{
  "n_head": 8,
  "n_kv_head": 8,
  "activation": "swiglu",
  "rope_base": 10000.0,
  "rope_fraction": 1.0,
  "init": "normal",
  "init_std_qkv": 0.0186,
  "init_std_down": 0.00244,
  "optimizer": "adam_variant",
  "grad_clip": 1.0,
  "seq_len": 1024
}
Each number is 500 + 25 x the weight over its row's rms, rounded and kept within 0 to 999. Layers, rows and columns count from 0. Numbers have three digits each. The size before them is the row's rms in percent of the matrix's.

# q: layer 2 attention query, 512x512, rms 0.015, rows 0-52, columns 256-383
# k: layer 2 attention key, 512x512, rms 0.015, rows 0-51, columns 256-383
q0 092:519541532487493519458484442479523472467551487488535564518532503542523530464509485497511509473454534484473501506500497479500535476483527513505477472511471489508449471506436515467496476470496499486530514495494490493511496544525507520492454533524501472473449515520516456519492478470522540498536449507524504485506492525513507500500503500454491487486537552484523481465511445516511474508512
k0 078:468432480521480466495524527489457521462491488502512499487521493451501508508478521494456462506532499487524460476530511565535486498501517508496493501447521519534503491489509527493515477528484501489486511540531528517531515508493538547456504508442487501510504468494491478525447514507523495480463490476533501454509517435539483527477493486483497522484498491541522488536483499483536533498485
q1 094:525520489508511520521444469511502508498507513497461509487522492517487522527451516482440477505486487505528526463462449456487536535530481499502534504492512473505494527554497538516499482522474521520457494483499530505512479523464476520515524512467510516515511435497539501518524481470527492539514534529498511490512506485489511571483554486494470451505497453465451538512520535467501488522482
k1 084:495514544487493510515504480467519472542512510490538513517461503495473481483495524519541482509514477545479504505486473493462465518530483480535561521510512512530486486488474471507488531499489514514550492490502514507502468460523507488523504489554499457527520539479468523487570501450506485473531527539485510525505521494504510483486503470520489491528521476450514464458479519462486515495507
q2 097:462467472489527485571481550508484501529478526514482455519486506477464460522504508496460511530523505542495515534488498512522485543502461518527507535487502448476526502499525484525513525521504497477451493530520501519474490462514493512505553473530457488528495485528501501478493532551458486491452538525474475498502505492513524505516503499541496540497496473489519477511539542498507508496539
k2 082:481500516528473522465531501510490470522470487485496558515482512534559540510499486551506499468470508495458466478497541469493489525445505485496444439466503494503520516553511533498497490528506513525497516540488494506533503489482458470511516493424544499509484483449479487499463465479480555539471464526514496528522493522474495544494532482522483503437511540519473515526509505509541509514490
q3 087:462539479498529455532510505469513519523488512507469473483509490473502490507494546470455488514542490512467487532513526494495477527489457519509522507482531504502524517487529493512464472522557464456479483488523499466475488476502536466490512472506527490549492497491548508502508541554530476446474518507484527467523542517483501518515529510553486518482470481465498485483496524530494513505502
k3 084:504472536538487483488542464491538485480518562484475534503489536515528514519505511515462462501492483466465504477459518545495495513518530513486481501486490479479473517498513539495486500546508514506533483505491525510544505467464471509478483454470505483497473496497484520443499450514470505504514459547488500475478493529516491481466487486520507484477491511499474523512525488469522511514489
q4 094:478514541535489443489492603522481493504492456508462519507519492481501493460468574498482535502519494529486518503559487542516446512484490457535502505522502503496468504467523543492483513536480452449497480536524469519500503436545541501536519510535492492533519491493517531487486498519518476485497555534484484473507493506507490464492467518468512488508507490518509539499482460487520509514539
k4 089:524491488464469503516517496475515510488466546525493493503512468536521522504494561515496492504474507485496483516496492460490500509480523520456467492513507502512535501489496480509512476503502529503496483566500503445503523541510517468486480531488503495518508508517498460478499493511457526514492470522462485486485518557472497525499512504524526493491490470540492495477512520499536488508487
q5 089:529525481519477450511497467509511516484490531481467480476507525494407500520504499427463481507486492502503466549477501468467502544505474474518508523522509518547503500523486489492461492435503515493494483529542528465493488528475486512548465470441545520487481486524517528548523526451509516510520526496522541531503510501468522571500483482506474481484519507501501509482492545440504523502487
k5 082:495450525509518531477555555500492494541492514518512513534495504514549498497487520546549507456478484528477540504502472539519470488519524471491509454491498495479479495488527460522526523490495483544513524485495445519510508490521462499478476472542468482507499483511444495517480520514473510512505466493532488505481494506505514489481468492561496507534474510493453555562498485503526509485524
q6 085:494494545509489530496475517530522507501509463526549504510498483505538518502510509512571535461482532511483506480493495555488490519514489490509516483474515501478464505513498524486552524483465495509543474512513482541523551521490479526513463509505505482492538464505538474475497469470489542545487502469507501525483477512518517488456491521492538483535517510543490493502475413524485492477544
k6 088:486494499503544495497455477479439507494550478465534477510537451451487512486496489484519471515510477453542500481516510475506473501475484494476500514488507488506492468504498427460492493493533496493470512497527500520494512512519561555456532478495500503479507493514469480539477530477512464504546504496498487506530515473505462512510519511502479560526494471441527482501502515487452463493494
q7 086:496538482452505559486530499491471564518511524511506481545493496548499491483530505540538488493513476479507450512495502552485486456465512493513522443503541500527507477513531510501507500493462524488476486489519482493491478555514555473514471527471479477504418488551516479510481494496503501482507498490481512508509540523495484527527499462546467498475526493507496509492494471507503454527521
k7 089:492495540508499498497438493461459494498502476506491490505506477480500497515487567452520455477474471427482505456526475517500533539481481502488551526508516470458485531482506501489507459488513492523501476499528546478559508483538497504474543525499519491486570509505512538452505499501534542510497515492488486485561483458551496496502516519472531508463515464548516502439472479471487502507468
q8 087:506508515532480519470532525498528474548502472480493463523470495505491493472486526518468515516526499505502516482500527512489459500418522480487489527502529504490465513490516473526517504504542489506532463512498497486509489478523547492496516536505525491491540492499522497492461529511470503516488447457456494489492506494485484457487556542490531488476497554523485499493488443507483502513496
k8 088:534552489517497522472508453513541531475527512456531489469508479514440501512512454457540477515520511507506510486505496452500552477503489481497491535507502537501534460560470435448505512472484498478514497492493503487488481521461481470491525489494425512482531508465462510498503534537516461453483484523484521490487479530506516534460500496473455535532535486479535507519499517504482493485519
q9 089:512491502537490490525435483476542431529494504513500553468507482456476491503445513500560474497460464519453499473528499568502523504510526477505514474508508524472496521536495542461554470483486527494493521498484522527465499478497495549534506481529515465505541450487472501512498510474524540524523511498446484495521477511511477508463488473481559450530544479447440516511457494470527511460443
k9 090:509489512503521514528491490510428554482506427492494460525521496508533482509506503504458511493505498506550473520474514473513452484502504516546531525497502501492512522480454497528509537488469485465515538507450453530478545489495532498510445482495444493464504486524553504468529535483458529484514501500485491549499515496489515478483515480491503519534511490476495502474514479550485481499502
q10 089:486527528521493534462518515488530485506484481450517529524474492475476469456441496523520534490456505499538505453501521533476527482532515483521528444504494548522490506504530501466527505487491497548508504494488511543501548498499505519536464513513536483511504475515475484497521482516482492470525500517520481501512505529551465483489515475494504464489493495532534488473495497501485487497498
k10 089:529504471488510509525511516531492546472502513480488470503518481520526494514527546497452523486511477503528512534492485431487472465541495525491523496493474497495523500509519458532488480484515542547488484478546488489489496535473489473509485522458533498431468531500453493502484539498527473485531511538510529492477515521501478505456496504495505488500470496486521512552483484458452477474494
q11 103:522499553525486515452517523486538464526501497492490566548486469487490477456501533499488481524505519498520495483538501487531512491512518499526496509506509515513517494524514498504525486503500486487551512539547478498507479485512498513521480521482486491465520491523458472512492471482526491548493452501471500521516484452527462505505504515507529526544508490521487507514510481482477535494431
k11 093:424499488480511529516514501456475484459508530488554515505508517494525492489467547528419534527547470461534487427518538449511466480494493534506442513501525530489503522467498489513509519552543532538473489515514484456528500510466460480460539507451516516488496509466469535506483537553457485457486502487490513496484481492482475497441515516469468502487460479501529516512498504459533547495541
q12 088:466490507505527467547475447472513546509515559521485462465508486459483480515500544488501486462506489467485465527472501548527532508547459512487508531498474528448522510517475478544484495486500516509486471495487530497469480510474460497503524489474518515487496525521515521491466524516487496504489528479528481488471479479490522529482505508497530527501512468513503507516542516474506541506504
k12 088:516464576509480496502521517462515500481502503522476573504501515470465495457553477513501459509468501494454517513459511519493512499497521485500505513474498469478540522480493546455498484496469489467521506493451482447473488521472505502478452456452523493574525514498511469499527469521461519494460492487479500509535540511516496477518480493473536525498510483523471509468512483478536531498495
q13 083:532473493489518438508514499478512528502485525518512481451496505482524481504478520515516452467510459485475480538455538520534488524528507504488465503525501467499537482483483485506484510460509493470474551483488496513482516486456475507474549490534494447528447503524504491518524483496530527459485499496534486469481485514489504533512519544472519467547514506433488514568484509480527497521522
k13 093:513540514547497476527498463521517464502477489509482491495452519482469497487511504507503474497521502530469451504543491512491459510471533481528509476483468506488509522514504552459524495526496532493481552513483456477520502532499540453505471505467499490548512461527521477522527457543485538525501507440500505531469543507508485557454436500505527547500502458564496547513495503503523479484475
q14 097:448509488533481520483468527478518503502482479528496472505508478512518499507487528522468502506525454486536522477486496513480516489488499499495514499522513492538475540496536482522516486495516517426508470477527490497519511522474479495517452510509465512501497483522511480468517523505445491536523537516486520493474504481532489461486544483483520500504508506521449495485512495480498543487482
k14 094:519415481517492498496521502509490513464493493521482515495531494503534520525501508468497510509515463550534497481533512508533510476493522512481520497487511529475497498502451523517492484491520513503480493520524527522498529543453519506512526500505520507468538515459531492499445558467520491527470466455529480466512492514486437504518523506521520542487495487464514520501505571516457522502550
q15 100:470539495507501523523487479518504530539459506481483462487492479468477502516549543520498444501524455466506495517472487490504482495482543484516497515526566487486497519507525488550491491483516491475467475528512497473508513518499497458528482499477527571464493516514517509466502541512482489478507524538523495494503508489464505478485486520511490483495525447502535506519510515509491500528519
k15 089:525450521498453500474540528532496546476519481509520504503499499485475499466510513523472497533473475461517489521475544517513487479509513532467471501504526492526475494519518509479486533491499492454509491522508501497457474536477476472496476441534502543533508510527464534493473489507481477514492452507485471479474526481468485518460482493497497495487517451531482506545549534479516529540513
q16 096:498493517504485510495554506531519490526496509489483486504490512518517524499488474475479494506493514492555517519461473474517513489523543503510530517502512441523523489479462554507482486478504486510475480508541493510532437485528457485481449470512509501483490536519472521506490558464507506534533531477498507499524467490511500509465491492455522519477498486491512500487493553489493490493496
k16 097:486547517497512472459502524513508505517512469520469478456527502489504545499491488503452509481491496491470500490468471474514464516522482477391508518499470486474442505507506487506473452466487495487504528491458497489518482515503497525482454470527457493469552496509497503525548526520482466496461500546497483506531452502508520488477458506434497509487511488532498521524511489534516489492502
q17 086:536489495514526532501477497510498485488487508506508514508515496459519505468504476504508522510487506484477542483475514493508516496521508485481493479507485493488518475536445471471479542469504483498515526519506485559515428506492461491463550459531502467495506508477490489517499532505511539479484506496497488508479474500477528524518554533446508492522494494469529521493487475504532497511519
k17 095:478523519487500524459480538529547472462515453483480518507454525490486477488468451494465517504528540545502513465520523484484486501503489473487486473501507443500460510516486473442531502482508499474512489494507488563499474528501480492526514517518481470498515476509447501547485479498501519460467529525509504571485522462514503534514514522473501467493518509532527498507455480492534507482530
q18 107:466488502464468525534488480513505519450518506504511468492529521473483511517493524543499495465528476487467498535559486511509521492477469495501489475501516507510468485447501490491527498520458476508503477512494497503507511515496544508510486490488512520483528521472532506514491521471508515466486506502513513487464509482476547500507501456477493478453473543465489473490515494531455564501510
k18 103:497504500506471509465491491505520505484468513532453477499549526479523505527505515502546476501521508507461517548500500499505527511494478514515453500489487497534471476516505462563518516519469517562529511503487498491498473458511502529449536532479501494444500514461513491508437536473488526426478507535501495508516498514462507461515535506504511528518515529468476489494464515517502531469480
q19 102:484515530512511519488524526490546546514497526477473490506478493510504479505550473557502477476506527522493517515519561498496508499494502469494478511482522522486473510499486490461513497519526510542476504505516497524500563506495534464505490507526494521496482504495495493489473500502524473480520466541533501492558544487529470465552448503540436503521484519524532516509535490503490505521489
k19 099:544510495497483501479498516511536545491510553523494500490507525511525505511501438539461479503495502552475491525498479491486508504551492505501474540493504541461502518490502489474472490552497523498511501522482524493468542471507494462476534498472493541494457499495484524481484493490519473479505467540503517497526496510506515487502461514527459475553487520507505517499505526475519534466520
q20 096:482473478486507516530472525515514490508490498499539508547517528518534508511435523518484542526494481466518536466463502486463506473549547475511498484500469500547480465508521550503526532509468511488495500489502490522520469543518529489515447493500465480489462493519496494489523539495477526473494530481483503490484505503529524546488508482439535518499493507468497469481476537476489494515487
k20 102:489489459499496500509485514512508503492487484481494466491468498513515521518470475519552486473480455502504535441523517487539510476507507521497492429548504519507485487495542504500515498493502541463471498491494509501528516492520567503493486529509419496549474497500510485506478494500524516476499533482499533544477488515523522498510531465466490555529524516494485492453458470484538503481478
q21 081:479502491491480505534500426525516482494493479518504533453528476474484496481486501507506483480508485471532516518514501465471524477520483473458506466513512514526486476501487532503542503467502487489550484486498493540512493527469505532520500465515492478508486480479514490524499496483530552497511506492478507523504461491485559522515497527463501530486526520428511479516474486488466519495487
k21 094:480558461493482477524523496533545470484486521493477498502479526527493504466529421504508497498471499519463536494531469536515474473474493470476491431470478534482456537515485487483518463498525490512491510471452460535526518482511454512506460493505514463537504522471498482518478491526451531504492491503533488514487471529515541484506480500502522541511521548504516504497472474487544497476485
q22 101:484470504516503520540498480509489557521515534527464530502489526460530487473516491489476513519485510464464489531509520418534533490494495504491472473494514491472483513511501491502498515487480540487481508487505508506506512533477516480507492475520507511471522472535524504517492508463548557502461496494502504486475512460499523536498493498511513496487525489475491472498494466474487502512457
k22 102:563479507545508501520520525476516530522467533504501496510473538507463474494478478518458516517561515474449496554486503517498473534516474494462454478479480518459497525490502493510512479495501552493507512499470495480474529549519515493490501521532506532471474488494509499565470490467538503448480494534520472549445493488489470543483477457471498467536451516524514532472489472510474514507513
q23 080:468500487475509492571498472489518502499518509514477506459504491473505521505461512472492484511524504464482524511513486515512528479485490511444499478520483482532488524510501487479500505434506479478501500496460474549501468522495480521513470479486489476497462467487496532527491489510515494499489497505490469488471466511484527529478512505514513533505521503456478501539475478502501502520491
k23 100:484538498476509490498509516474546503517511491505494497497491528505498491502506493477486466486500500515471517495530490535509479490473548473433481473511463504490460528523516467488508475463525488450508509461451469525485515498484497526542472481504484485529522486483517541533504474519470459492506489528498504545501511486501511489479481482484498585484492512506505523524485466523518463523475
q24 102:469474485500533497512473503467507470533471495480471484504495481491485475476481519524502525534467492502496455512494535488456488503519478503480454507532482486515526526501530475505540495483505489497495483503478483588524462485493531510498497490538490443550509420524464504467525482510471504528475478462471471503509531505510485498519513510505509528531527507466443489528462493501515469490505
k24 107:488520525485486509483497492455521510494507451467496492499520509478457477512494521471463523564517489492518480499502531493505519543528492487463448517532514448506474539503487519485501482493486494486502500485490478549509470489459544472524470475546467510513491435513479492509502486523488477507491484478471487511539523562499476500508520478501531514510493512470471482519495483506487450518504
q25 107:469526508460452516499507456500486542502468480478482487487518502507470509486515518483516475503482547488503459541497513565504474497489462510486495482533472478486479442534503537486478478513475491455509501548525488517507511528557526478496506481471474474545532482535489468459548486489509539438452448468510496490474495498465528514476513508487487498468481531497526458497483474520483526493489
k25 104:475542517472453489509546458451492518502451513505478494524515534498474475534538521460569474481509507504534493514478505536502483511506487555513509489519496491509471435525483501465516508499503464491519505527504472478504513471526457493474491466463456502483500488486499507504512479485495516450470463531523482526493441488475507479533527480513518493524478514498526486511447502527525514500481
q26 103:477487507489529552457498481476467513506495480473549515503494469471501512479463488488515498458473524485510547493510518459515515491499471504517480485519490441507522493454516474506513507507493494479488476493508545457522460484522547527488506499518446476508472499484480528496508506471533545505493490497478488495519505483531445498519492459477488508480525498465549455529472524515497480505498
k26 098:464479474511550470526495497462492515493499492500482482531513511480497496472478471497514526467493514467525535502452506506504510447486498532479487497511475476528508497489485493508522501506493496435469515487462535472520458476510533503483468478538482506492430500471491457479544490478531521491488516504480497503516451540532519462495534533492503505502525529485484507502456474508543520467493
q27 111:470483502504461457455530498512509467471533473451469483445468503511515497473587508490515484506498486511475547461507511506549499438486503541476519509480501506512497478512495515455503476535495490468510518530476490509483521429489474509470559534493534506498512535496480524541460489532519488544499497544484500514477483498507523509488492516520504483488497499537450523531510484482503559496466
k27 105:488495532458488519443490500480487470511513477509511550481501515544480474472555500484517531512513501494497527483522528473484467441515516527498531487476508490538528480503469532499476510548465504523565517508481497534498499463490476513517520484472560488489534501501512512484501510522534503535518504506442523520485460483497501489497529495505509470486452510496474482551483503483470543511482
q28 108:493494496493462522504458536529530511503510483516514536497491534455510496505471532510497516522530505494475508486524486500504531444500494496497492439489488504506468438539538523517507501489496502511512493489472500513520483527497541515542506551503465501480559508509520515501492462437509527499449499439493490540492480471481497527522484541511518482462510498508449503494470518469495496519504
k28 105:492442539527468491491469513485493480541509523502498520477502500498478524540468515504507499558527494509456550480543561470485504474499505496516501513505497480554508438538527501530466537519490490508534465486519500485498485486478554478488503533501471478502514513438524546495466481497509514487483506449490495516492460522510512502514502488526514495524479525527489498479463540512480459511510
q29 108:469491481488496518511440431496500532495504518539507538521523511543528470506495506542506498517498501504496515518498531525479530524532496457540488495523505511490520535473470524475507471517479530499500515544538452514509488531504515486545509508500461494482526470528463492505553507470521546487440529461526494488454529492470501539494521467494538479504500497457449487507511507489488478497499
k29 106:492485494505490473492494487458513525536480477534485517539469497531531471557530482556512475506522525481492484527514532521503527544521515463525469511541486520516473515483463522521514499485492473538514528531513457471497526496520514476492482493500441530477474463511490486543523450501489497482433487471546479521554530523425502528521515462468502495520502522427484475511538506503504469528516
q30 102:522511481473504500485543501508500536492491542462492516517490490537531504516549500513489521495462529548503515491475479493510486493523506523518546534486517499455513501481523434487494487489517549515524502483499535474519518448491468479472525509492544512475498528490474450468501490492512500521537498518518501509478517503499485462534515456528525463486507498518510493477501539498478483503530
k30 101:499521492489487512498534530521477520510469528500516474502492477509470503477546469523515506485443521533496500521465506502521480471502482544567520487490500531470535496475489513490505520491525528554515511474504501502546488478527478480448491491475529484484525528523521465492529508481455514535500499492492498520457498440486503485493534469524506508519514486485546481491553503482508510521516
q31 092:465499492486494489521461443509503497470551515521527515472535479488505515482465501487506517479508482476529531517485500499500525478518499476488501493482513478520498466503481511524506482462499513491497496479481476501487480529462516509527477496494501485468448495533505509522479508492506526516481531474486505496510463483492569531494496517481532510495538515441478454495458501500469487514485
k31 089:501541517476476486539527502547534473513509492512494530474464505540530489483508478530497503499491532510499556479529509532504467490489505477484472462530480503503485534509533510513531527494493488455497521472502497505477513454526494506492482492525502461539494504500492515495497483509464533494480533545515467488490508470493562492487459498537531532496549511545493531466484487502485456523452
q32 113:535543514529500539479460456502486473462513545478512520531534501512489501521492487486451500463505511486546479459472476482472521497543517505483519469508497517483486518542461511465467491504517517512489510460500532517529478547496479507483500535442496520504496461509522502536574442476504487523492500486492489502553496458516502534517533485472484469518491453503479534512487476483522471535457
k32 096:517510473497486500498480525469486514493521530528500493483435491509499525456497516496487501477500479528512504504516477498494498518522455503519486533523522473504459503465500438537526496529487464461542479508530485469494529503520513507462490526544454457496507553545491506502474500516516479525494535522534521521510519497497514491510503514486489489513496448501537452490502493504459488494521
q33 097:454433494497511468517510535508474516500459490516475462470491492502480496489496514496513499539567490522495519544492520501546482532488478503534497536506522477471518484497544460532489505499509509475481465461525449499469478461483496504533557465525501511517530498482463505478497527502464486501502523525477482485505503494471461507492478536515520548497466462486476525518517543497473511459506
k33 079:495503563501483523516541523511546480538456503480506523546489524498550511496505485529502522485483516528456484477504511490516500533465509507493488456521483520463491502502484568483484509506516494480503509512468473508487493495466467489511483468513548497473455475497535492517500480529445513536520448498480454480482477496490494533508482526518502503528533571537482553487510491513539477521481
q34 092:500473471480507533501554496488488493508474534521562468514479513528517509456534482531538522488506496497438511528509533522520479474492521514485480493490516482486480482476476489467513531521506491489542485445529467502494548496531484497495486501532504454523502514490485512460464471548483509486520420523441481510533529496512504457487510537489531549482498519506484467492505464523532472473493
k34 080:486476512519498470496458535524526508498556485504478522486515503499517487516478477497447483509484531468484476476550516519495530487486509510509526450531484545521523486482486477534498474514502462519480500539492498517509501472554502514511525500491485542519495513542518509465513500490497536526484578466454485500496516481518510483504493505500499496509484535538508491495480525484462555475500
q35 088:500504542512464519473531536511517458551500486516490522494507530507514476430485515528522507456495509507506504485526551525538446479503493474553480482500491491485533494453523509468530474558487481523522478546487465508534539475502508489536514453497504489467543477506455506470508477510474505501518500474492454493485505473502477473475447514461508473516528502526526547539503471501449498493514
k35 084:443477454467518570499514511450472516463477548497501549525520479488467517557503511474477488527480463479518487500480477514514517525470510515495482498519493500528487478528495475539505499462524476507503517497537529506470513483499515520503524510500463473524497506527512494534492507507543484536502480491462482489490478508476519497516517520522456524461479497497494468528522521497511530515539
q36 093:499460510496479539499510497476492483485524441473542491505511501489509495477504456530506541443469521515525491515517509531501505469493529517526457443460486484495488495492500486467523504470481522528525490496477536537481524486510468522489485509496515497542558475512497474507468479477494497513513488511477498499487496492524470494478484495466490490512519502489497523508479476504510487469519
k36 091:526510511445506499503493481489489537504489444523513471491483491489491498542489495498471494521539506472532480518529538486518509499491488508465497528527532520496517488533483541502508507504471454504487499499511490501517509492532601532499485505523493482487544515496539480508464519510495485451462509495512515511578552494508513529566521466480479477528522467482504460492517518543462495486522
q37 094:539483520502486474498478556512512504486461536528461488465515543508519493502494531490494503511515479529513523515459498472508502536504494483544517517546510493484515454517512514520469523493495500493473465520496487511526463476476520483480554492526513524501476508509524511476537539523479496545522530542462531476500512494474510486482471479517535479518498482475515487499488487440504493480443
k37 094:484454538537494496529544511514459482497492496529480512517503495481489500484521500512524501489473482539446482494479490557497520491471532494519487506442485523493501495542522529472521493546486505478516521500440505476440519520467497479502494490531492486504463551541494491519489492511539538544521489494510490512460466529496498482476498521512516494468494513558495532520532471509537507480489
q38 084:490474519514478505466481489535504468538506522511511559522499491523495508499485495477532474477487503520503495491512468515492550478540505505491508457532472511468538480479493512509537489474495522493529537498490519501546532491481472491481456458444482490488482503505490518518498444423482497503533484444475486488480474434478526463492473522470518509488506490503486500540485523486492522484478
k38 081:481543481503497491531499492454477453516504445532521503544484512490483448482477500495511524490488477458530500498458498494522536520558536459528497491495517483501485497488472478476499513499502508568504540518472506522477480501488461483531487491533525495487524517492452493533508554459533535554462514515498478548550517463501480486498499497498505496513499527467479488501469476515475486487498
q39 103:472504475508499499500504531510541540465474480502463501475535468489488483510519580519522494506510454467497474501514472536510537528498548467503494490513534517496505512516486478512530478495499492494530484534537479519503495460536472515567503493505541499456496471525466535484516520490494492524510528488498490481483494513508471496477510509508511493508491463489465526525496530488510518514433
k39 098:461461528482519542492543467523462483514525517521531536534534505493512495521490519559490568516493518487529533495513530519484471483505504531494474489494508501506502517461544476493478500511500499475471488494522526506538522520486530511492420475504446495483456479473536504517466471454473498486497476455498511487501492475501536488493516492498517523471534511513517493507491522513484518546471
q40 089:489528539522506504506528495476491497516499482523572510568503513459549525492486461552542534480497530474514496460508521515469475471528517513505509510452492507462510507478509545543556474539495482514547511486501497478518547522511532514458461521503488463532516448514535488464469459488438540464498457481456510509492521521513527435496490535473514472528539524527509490486505442531496453504531
k40 087:474520495486471498490416498481456533483515454499515486477497492514508506475534514451524497495496476511550504492496484494529544454494514509513524498512525477501533517516440467480478551457505484536507489508517517520515504517484494457505500534500527521479538505442504519517531550456534449493528542489506504470516495448537493476531492456534513488512488467470531490514467492497433483496476
q41 090:532470461483530458505494509510484474500473503522475480511491492501492473486469473497503468495535493513470510500477459488557491485501493496491495497525465489496532522501487455486469525520520482533478527519470508507440479465529456536460530482518475495516517512507469536478491505502501493478475500492509464472534495476530483463519500525524511496555475499499437482509521523516557505464493
k41 092:478529492545528491532503500530509466512504483511519486491478516469458504502470520459498519502506498549479495503525488527449524517520499492505482463511485524452527502516514569545538522525481602474476502498481484491517523538511518497581492505474554492536525490504562532441479507484502565518484523521483493529503494504475467492514471509497518447474480513572501507493491518472529480492518
q42 102:511476505527472458455487513543488464502511482497473517457471490456436512511498499498565502471498539490489510485514494536521482482545468473520460466539458491498535478502474493477527485517473508486531527522473509525468536493542490508494523500514493506538471528484494531462511454500506512458485518460496481482497457524481519497482476516449489488538525557533497513489474493516538504487504
k42 089:433522484553513489540461479498503472524499440503492512498494509500481443472528501445487497514465469491492462498472522520497480481484525507479548471457508487523502507518473498484481515444467543523457496495442462520478518499489480492522491515517528492524556459485493465472537538475506519518512480519494499511504465492532509498538528492530518469504509508475514455517492522503536500434509
q43 100:527498516513498521499481480477554533535519465517497495522529498550524494460519488521481504484533500525508483512478499453503493489487455497513529501521478490516517488503462496524451501482503483502524506437528513503473474510515500503489518463516469472524558484522535508518470451482514505513479478512518494520465528505496500483565509497506489502501483514486484478503523501534531457506526
k43 098:473484471517517465472496463479511473466501561492475471502475529485488500514525468491488491517508527507502514497491520438464511507569524519546534533495479510501511463532437504534481502499504518531512490519488483491466475520502457492495528532516525501510469528518486476504514514499542436481492498539482488516482461538470507507506514491476483493499487512469510518491491565468501520462481
q44 101:522530459494503512478508500556460534552527536478487501462478486504499503461510526477442464509499471485465520487531532451486510494459475523483516500510481479497503472526512491534510513471528479486478489518511494489512502490472456526495548489470458525489521527482495513488493503519531458512487470518510502522472492507479479505523500489534467524470507509496483494513498481501479477494434
k44 099:532498454513500455528534501475523513457505550492485484519451507488499478517504488523498481498530485476472466495472506507426516484490505483541483518461485526479529495494510507518493512515480516502534520504503507450450493486486488518531545515481525502484468543515508493491469469509509485459485498526502495524511495510480530471538496508524491507547509537569540506533534529456510517504518
q45 098:523490463490508515496482515507447508512463541492500490480483495496496483496479519499522472496509471471486514462476497532508500478507514483491490509543498497438512515449501459529469496525504542503513507508473500492471549467483502518474568519498479525515510531477464511513473501481496466469504505534553482489530500496481487452527475475530447494491485500493506478511509518512495460507494
k45 079:524515505514483460515512476508514506459479490490504486522472503508484482513488496508439490497550506518480517523527546479510519525440479469520467472508497508496535500528525552462502519525515475464453500527516490483464508501512499486473487470482492493499457507582535481473505478497504498507498483493508491533511510552492469515467463469489479502552507523554512514526504493522537516505515
q46 103:495472492490515507502466468490531460499496518501556508508518522496499538503479487484509511516450485494441519519513487497475460520493448480523509509495508440544521502505505507483492523531483515503476518495497504518525470475516463507533479491486496517510451514493470533512494476471472535529505501502481527521503508522504510479474493500508518501489530497490469510478450466475508502524487
k46 106:485524502514505496483491513459461457487509480520477484506521499507515487473515489501546485511493482502521560451508498470502478458531494490527470476518480497510521502513517465549512489460512504479482498473470454476505489507468460485470503514534522470515504490460550454530512508502495519500522511456512500471553494488516491468502550510492520515504538471472481467461512505518508516490491
q47 093:516513488482511513492495487532478481511515499456536523501508493493451516479469529519498468497447549517501517490512535503471549508487500496505539476496511518479500518482512490463532485522492501518503473529516542505558539486458491511532461500437535529476460520477500486512493549478508515483544475459509501520509496504514481515480512499541478551443499459514547474489535495481450531503495
k47 092:519526477499495489513521499512491492472511494521481507524487524488494491491510487510488543444549463545486522480458509520474527484510503485525504519516502497443510500506549544555553492508506498526484474479446490456525470499464483482483504521457510477485482536509492542490462562501468495448534505522502497512522517481483481512474482534503475486490545508515501510527492476471535483495536
q48 105:505512491513492462503493478456516509492472510512498472494498493505494505526504494490505528478507515490497532536449519547551503520482474505536550501508498468510497477533481524504497487482519481478487493483512496512464495488487519475494537489510494512484502478537490477446502504518540542519514485484505520512517532532480565539479532543503497510504492501470527498493485492474531478516521
k48 097:482522503503531503509563515481489503530550492500520550471483517478522485510451508516505469478529475533528521499432451483478496477482553476559541494471470460484541476523494505498513479501505464477528514503491501521526509446512494488528469485518481461513499547518467520496522516520524515513533529543537492510489517483502551500500508493502537524484512487473495495483484511489528476492505
q49 103:561481536452494493518551514510450512498468539493523506494480516515502512478523498450504494497438532545485485493483483497520505487521516492528485466503470522493524504518534489530489494513511519543482544493486500465508550482502490497492460470500489530511490528457536490446485505523487528503526471513524509496524484526489482504457462484524491515536460490462451480475514506462505519499531
k49 088:553526521498505497507544505550526501481476527525517515478472519473509525507505486519519505480517461524494511460463476485546488508505474469457468508506516538468462484491514511455492473496503534480492510476491516477514512521541495489524509470498508487502523520508483490470530508567512543505488510473492530485523475492524508500485498517446509483516485483501454500502503481523517466487522
q50 104:519496520515496526540563488520478490486549513501504528504509489476479536504477493457481491483517495505470524501526498473525546514510468535511517474483463498466530497491501487489499500459525452524476518509476481527475498507501479497518504476488433507509479525489517523511495484510573475488487500488522506509476480501480523560491459473445472520492481486521491485521534484475486508539532
k50 106:497475499496500470543504453448504510500499517543501536538498536524496528493456516499521505474530465511469507510508491468493517522536474509488502495484499502502492499464527433521534431506483482506511509518499478493494522502517571467582517510513509484514528558452492564514512515533534509539480542508508515490493522528488523509495493468446485485493493505449485528510469491534517514500498
q51 103:483541507510465505471513529490480475508485508459455467499496489520562455489541575500465482471523514516539488545472506466450508465497499509516497515520522521509506500481502480558517481508500481495496479478521479497513541546463546488486497544501472491524477502504480446495481491513465457519545496510509486494539544533518443482523495469502480525511523506494539480468519500533483483494516
k51 098:467488489525476503490495538487483502504490558502486469513527498536485450508555538492489520501512501517524491526480507455429487490524488499522484506497483511512497497481439517572481532499485510515511472487541513536541556518457491520502513501502484481477464476526494449473505513478483463525528500503492498497517513525495451488506484550498491503542514518477535505498513501486483520514504
q52 109:511488511529510467526504499430546476532455510490496473550479529505516474512487485499530523519486467534487508504476498514497493515538511507478481518472501505513498515517439480540524527505491496506490483483494484525495505494499480474460496463475519509540519465477520506452511494544463513543483503550484506473495498509499531470477491538479548480556461517539487484466556502452519504509517